Weights of a small transformer language model.
Architecture: RMSNorm before each block, no biases in attention or MLP, untied embeddings.
Each number is 50 + 12 x the weight over its row's rms, rounded and kept within 0 to 99. Layers, rows and columns count from 0. The size before them is the row's rms in percent of the matrix's.

# layer 7 MLP down, 224x576, rms 0.0569, rows 72-122, columns 512-575
093:34 50 50 33 60 62 47 62 54 39 50 50 50 59 44 61 52 48 44 66 60 72 47 36 57 68 50 24 40 52 59 36 66 42 63 28 27 27 57 54 57 46 64 38 48 64 48 56 07 63 37 29 39 47 62 69 65 54 41 37 41 61 57 52
099:51 49 54 55 61 35 32 48 43 63 40 79 48 45 61 76 72 63 52 39 51 40 33 46 45 72 44 55 39 43 56 45 33 65 70 44 29 35 41 54 42 28 28 58 58 33 36 43 43 81 69 62 38 38 64 62 54 30 55 41 41 38 44 91
098:53 30 52 36 62 44 49 59 44 56 63 76 42 26 54 57 20 52 50 53 65 47 63 38 35 60 38 49 29 52 51 59 55 50 45 40 36 71 46 68 30 79 57 60 44 62 35 49 59 65 30 55 62 43 37 42 29 33 60 38 42 28 34 14
106:46 68 43 48 39 46 27 55 53 56 56 34 58 66 31 51 46 64 65 43 56 40 49 29 58 57 51 60 27 41 44 43 52 48 36 75 47 55 73 24 30 40 45 62 61 47 83 34 39 38 46 63 79 34 55 55 54 35 52 62 43 60 78 71
099:50 64 42 48 57 61 48 35 35 44 64 66 37 39 64 50 58 62 42 61 42 36 45 40 74 51 45 59 54 78 46 51 38 46 55 36 55 35 52 52 50 44 83 57 42 52 39 64 30 55 37 56 39 55 35 36 43 29 62 54 59 71 41 48
096:55 49 54 43 44 50 66 68 70 41 62 60 64 44 34 43 35 37 53 86 61 32 42 47 57 44 21 45 41 55 57 55 45 32 65 48 33 47 54 42 59 51 63 57 44 49 48 51 39 53 52 51 59 65 48 58 43 72 38 65 49 55 46 45
097:56 53 54 50 53 59 55 38 63 39 67 55 38 61 38 31 48 57 44 51 70 49 39 47 40 47 39 57 41 21 68 29 42 38 41 38 37 46 47 36 40 34 67 43 38 66 61 53 55 51 46 68 46 44 70 56 51 69 23 40 29 54 51 45
091:27 46 62 64 66 53 48 39 43 56 60 41 64 66 36 52 55 70 51 69 42 57 36 37 44 57 68 41 32 47 58 42 30 70 56 49 54 75 48 47 36 45 65 49 55 55 54 54 54 52 46 66 62 50 61 41 39 34 32 56 69 29 39 47
102:40 50 50 57 56 38 59 47 41 73 63 47 71 59 39 62 33 40 40 48 61 40 51 37 50 41 74 49 39 34 58 54 38 37 29 50 56 58 24 71 47 57 38 43 60 51 43 55 47 41 35 33 48 54 45 47 64 56 59 30 56 52 46 44
096:57 55 49 37 61 64 53 50 62 71 71 36 61 47 42 48 44 63 31 41 68 32 49 58 42 58 50 63 55 56 41 49 48 47 56 30 72 41 43 43 50 31 50 51 53 61 77 24 60 39 52 34 48 77 40 37 53 41 57 48 67 45 58 26
101:41 48 41 39 48 46 53 40 56 72 65 43 65 64 46 55 42 52 46 64 31 45 50 48 42 57 50 60 75 59 35 42 22 53 48 62 59 64 43 52 40 31 50 54 56 46 57 73 62 56 84 40 37 48 57 56 40 31 62 57 55 46 46 46
100:58 69 53 59 49 53 52 41 49 40 68 32 46 62 54 46 35 41 35 37 52 50 74 62 48 60 59 39 42 52 35 25 49 47 52 58 38 46 55 46 73 58 51 58 63 54 46 48 28 56 39 50 45 59 48 56 35 60 50 53 29 32 53 73
097:50 54 56 59 46 40 48 57 51 65 46 36 55 66 42 43 45 43 64 76 45 56 47 57 65 48 41 56 53 48 62 41 57 30 59 51 52 43 38 62 37 50 26 63 43 43 52 57 58 30 49 52 28 48 40 58 53 36 40 30 49 41 62 60
100:49 61 54 52 74 52 32 49 43 29 33 66 43 24 52 49 58 53 38 87 58 57 55 47 34 46 29 52 70 38 47 48 65 36 39 29 63 65 30 56 45 59 50 48 58 47 44 51 51 52 35 75 55 60 52 49 32 64 58 58 49 64 44 75
103:52 69 48 59 48 50 38 49 67 56 41 56 29 49 55 66 37 45 60 48 61 51 41 44 58 50 31 58 60 50 46 55 64 61 64 46 42 59 65 36 36 60 37 55 29 54 55 68 36 20 44 09 40 30 27 69 51 56 39 58 43 66 48 50
098:67 51 69 44 48 49 54 41 55 54 48 44 64 41 35 52 60 41 67 38 53 64 53 34 57 59 44 52 30 48 61 45 34 26 66 39 55 55 63 54 53 53 59 26 43 60 39 60 52 46 49 45 68 42 42 63 29 33 60 48 55 22 49 49
101:49 69 53 49 30 49 49 56 52 56 50 61 50 36 54 26 59 56 56 62 66 33 40 29 65 49 41 59 50 58 66 56 35 66 52 36 37 51 34 54 36 46 66 57 78 42 63 58 50 52 43 54 31 32 41 52 32 33 40 67 67 57 52 38
099:59 56 34 41 27 35 76 53 38 57 50 43 38 48 19 67 45 60 60 37 73 67 41 54 42 64 54 60 52 62 53 33 60 38 49 49 41 40 42 47 55 66 66 34 45 50 32 44 42 29 45 56 46 47 46 51 35 42 41 47 69 65 28 51
095:43 42 42 58 41 78 44 38 15 43 47 32 71 56 68 73 41 65 52 24 37 62 61 72 47 42 49 59 47 45 49 55 75 53 39 58 51 57 39 33 69 41 58 75 31 55 39 50 49 54 46 38 58 27 73 40 45 62 43 60 50 64 52 41
095:77 45 57 43 46 54 54 76 50 47 58 41 69 61 60 50 37 27 15 59 55 65 42 49 57 49 43 35 59 37 56 49 55 36 38 38 75 66 57 31 52 51 74 60 60 51 54 64 45 55 34 42 48 50 37 36 39 41 61 51 51 65 49 62
103:43 63 32 38 42 34 31 51 56 56 46 64 54 61 48 65 45 52 60 58 62 42 47 58 55 48 41 56 42 58 44 51 44 65 66 50 65 35 58 33 50 57 43 62 32 46 53 66 59 42 48 61 54 47 53 46 45 58 51 57 27 37 49 53
104:47 48 36 56 34 41 40 48 30 63 46 31 53 75 66 57 28 28 52 60 33 53 37 52 57 31 67 60 64 37 71 51 54 70 55 56 57 63 60 31 36 52 49 43 38 40 45 40 38 48 43 57 45 32 55 47 46 39 43 50 65 52 58 32
108:46 73 51 56 34 64 51 73 53 52 36 61 40 39 37 41 47 24 41 49 34 41 59 40 35 53 55 44 56 48 66 45 64 49 43 42 41 42 43 47 61 56 47 57 43 52 40 51 50 35 55 67 40 54 41 71 42 33 48 56 48 77 48 30
100:35 20 68 68 55 47 47 54 41 60 53 54 54 49 51 51 60 40 29 73 50 77 51 64 45 54 51 47 38 64 49 48 56 58 52 40 67 56 72 38 38 30 65 70 59 69 49 53 52 61 53 59 48 56 51 55 54 62 42 78 51 47 50 60
098:42 55 66 43 46 53 32 56 75 50 38 44 59 41 52 38 21 45 60 37 47 62 50 53 53 53 55 43 18 55 62 63 75 62 39 48 55 34 85 63 47 62 54 64 45 66 63 61 63 66 50 45 39 55 21 74 33 49 37 50 49 40 43 65
098:38 56 58 47 58 48 30 29 23 47 48 62 65 57 65 64 64 48 52 62 34 40 57 50 39 69 38 49 56 54 33 40 56 35 54 38 45 26 51 58 37 41 64 48 39 59 66 27 41 36 44 28 67 61 26 24 52 47 51 46 49 63 55 58
096:51 52 44 51 33 39 43 52 58 40 52 59 59 36 35 32 46 46 43 55 59 55 41 75 50 35 55 47 52 63 43 39 49 35 42 37 43 55 54 70 58 49 44 51 43 34 25 40 49 51 36 37 48 44 50 50 25 28 71 48 52 63 55 37
103:52 30 73 39 66 70 29 41 52 63 69 43 42 38 19 54 52 54 49 52 40 13 45 68 44 24 50 43 58 50 43 36 48 34 56 60 37 43 51 67 60 86 70 55 53 33 22 50 43 53 88 19 45 33 38 55 41 48 44 52 64 47 45 51
098:47 52 45 39 39 52 33 42 61 61 71 57 52 54 57 64 52 42 52 65 41 54 54 52 57 32 54 55 46 64 51 26 54 38 50 33 48 62 42 44 59 59 29 52 27 69 55 66 45 45 32 53 26 50 41 61 33 43 53 40 47 45 68 45
153:42 72 62 56 42 61 47 59 50 57 47 50 43 26 42 60 61 71 34 51 65 30 56 62 34 52 69 73 31 44 67 75 44 50 39 53 46 67 30 62 36 34 72 42 54 52 71 60 60 56 64 59 56 46 41 64 49 53 44 44 58 40 79 62
096:66 65 58 27 53 58 27 76 29 61 63 44 23 64 56 42 45 52 45 57 59 46 42 46 48 73 47 50 69 65 52 51 51 76 47 57 37 29 46 44 40 69 78 48 31 18 56 42 42 72 68 52 45 39 63 61 66 45 47 46 46 33 58 65
104:52 57 42 52 55 46 42 39 46 42 46 44 60 64 50 46 29 57 51 48 42 34 45 37 51 40 71 47 36 56 52 39 63 53 67 52 50 41 69 33 53 34 51 51 55 33 72 63 59 62 43 48 62 34 55 55 72 27 54 34 44 52 70 34
100:54 46 35 50 35 49 42 60 48 50 67 53 41 52 58 31 67 73 43 61 36 43 38 62 57 48 48 70 59 50 41 65 53 57 41 40 54 53 48 33 49 58 54 43 44 67 46 52 76 60 63 45 46 53 51 57 22 63 39 32 47 51 55 69
094:58 56 44 35 56 43 32 48 57 39 35 41 49 56 28 54 43 32 46 67 55 48 40 59 54 56 57 50 54 34 47 37 38 68 42 54 53 26 52 57 55 44 42 55 38 36 35 42 30 60 37 76 47 40 40 69 50 66 45 58 27 61 46 51
101:50 72 56 53 51 57 36 27 50 57 55 37 36 47 42 63 57 39 32 55 56 52 37 25 38 33 51 55 46 69 49 79 66 54 57 43 47 32 51 55 46 55 50 58 48 66 53 59 36 59 42 83 38 44 36 64 49 59 48 50 61 79 59 49
102:63 70 41 38 60 71 32 55 51 45 37 68 59 72 38 68 35 49 56 56 39 43 56 67 26 39 51 59 39 61 45 44 39 53 43 38 61 70 52 56 49 65 22 69 45 60 56 60 59 55 53 64 58 35 58 39 48 30 61 54 52 41 53 46
097:45 52 61 27 18 38 45 32 59 42 47 53 65 29 37 45 66 56 44 32 55 62 28 26 46 35 51 64 41 40 67 40 54 53 42 55 62 47 56 67 45 53 33 53 42 66 56 54 33 31 42 45 59 48 51 37 72 36 39 53 38 57 30 63
104:49 75 53 68 38 64 58 45 35 42 51 42 47 41 58 52 52 45 48 55 37 66 50 61 44 78 42 33 38 31 61 48 38 49 53 22 52 43 58 53 40 50 47 50 35 51 30 35 53 18 57 33 39 52 50 49 49 52 50 77 37 48 37 30
100:52 29 50 57 33 58 63 47 35 19 52 45 43 56 53 56 44 51 58 58 52 73 61 57 78 30 69 30 62 47 59 49 59 44 47 45 59 33 44 48 59 63 55 64 61 56 44 53 48 43 45 74 37 39 64 65 52 43 71 57 46 42 61 59
099:46 37 73 33 57 54 45 64 48 56 57 71 32 52 52 44 33 48 26 32 38 55 77 61 45 77 41 32 34 55 38 59 37 56 26 55 39 59 74 62 45 41 58 56 47 29 41 45 55 54 68 44 29 60 56 40 34 36 45 56 43 38 75 37
096:43 69 50 49 39 38 51 30 53 46 50 66 33 50 44 69 73 48 57 28 37 28 51 50 43 29 50 76 55 42 65 51 37 21 39 27 44 29 44 56 61 46 26 48 40 43 41 39 58 33 45 49 33 67 59 62 54 49 47 55 43 60 50 43
118:57 43 28 34 50 39 44 30 37 49 44 55 44 48 47 75 39 44 50 41 43 58 52 47 46 43 36 32 43 48 39 56 25 38 37 36 86 53 37 41 63 56 56 80 47 52 27 72 30 56 63 43 58 41 65 67 34 36 54 34 58 61 32 47
100:69 43 58 63 53 46 42 62 51 36 56 42 53 44 43 42 44 65 61 31 69 58 21 61 55 38 54 42 52 57 45 52 64 35 48 64 62 38 67 38 48 53 37 55 57 50 59 69 49 66 49 50 46 42 56 51 63 40 36 55 52 65 34 48
096:33 52 50 55 64 42 35 32 67 47 39 37 38 64 56 58 40 55 30 51 65 64 51 72 51 60 42 58 32 40 37 54 39 54 60 40 64 40 66 36 38 47 41 38 44 49 66 41 48 50 45 38 56 58 40 35 48 60 20 57 60 51 52 46
092:63 44 40 48 26 53 34 52 58 40 64 49 48 43 38 55 59 40 51 63 72 55 40 49 38 47 49 51 82 51 39 51 40 56 31 46 53 56 54 40 46 40 46 40 43 40 46 57 52 71 62 67 42 54 51 57 54 54 50 59 45 38 56 44
095:44 63 33 39 49 43 40 57 49 27 15 43 72 43 49 51 41 70 52 43 49 54 59 33 53 57 56 39 41 39 50 42 41 44 42 43 32 44 51 67 51 36 49 68 62 57 48 53 38 39 46 35 38 61 56 51 42 43 58 45 38 52 45 52
093:23 46 56 52 75 76 48 39 59 55 62 31 49 57 63 44 61 63 65 68 47 56 48 46 43 61 41 40 65 63 51 61 49 39 50 56 51 49 48 50 54 60 52 76 47 37 42 46 58 54 35 57 37 66 59 53 47 31 57 59 35 72 50 59
097:50 55 66 58 98 60 45 55 57 68 38 69 35 52 37 43 47 38 28 49 61 28 40 43 56 40 48 60 42 55 37 56 64 28 56 56 58 65 49 57 55 56 56 51 39 56 50 49 33 63 46 43 26 39 65 36 69 54 44 53 43 56 36 71
102:43 49 22 46 66 44 48 54 45 28 42 20 57 59 36 63 56 29 58 41 31 25 34 56 41 61 39 52 20 53 51 58 64 49 57 72 53 58 46 42 50 52 50 53 30 51 34 68 41 83 52 29 52 68 60 29 61 43 56 47 69 64 51 70
104:37 34 58 48 24 43 63 43 61 46 56 39 52 51 42 37 47 53 69 43 38 38 48 63 60 43 53 54 45 47 50 61 33 65 41 58 60 58 65 48 45 83 53 51 41 53 44 56 66 43 27 58 78 49 62 61 50 32 61 55 53 28 36 47
091:47 35 53 49 31 48 56 27 43 36 51 50 36 46 51 69 28 57 68 57 33 38 39 62 50 43 32 61 53 50 41 64 63 41 41 64 31 52 54 52 53 45 51 43 18 49 43 48 58 57 62 61 69 49 79 48 47 44 49 62 57 55 57 38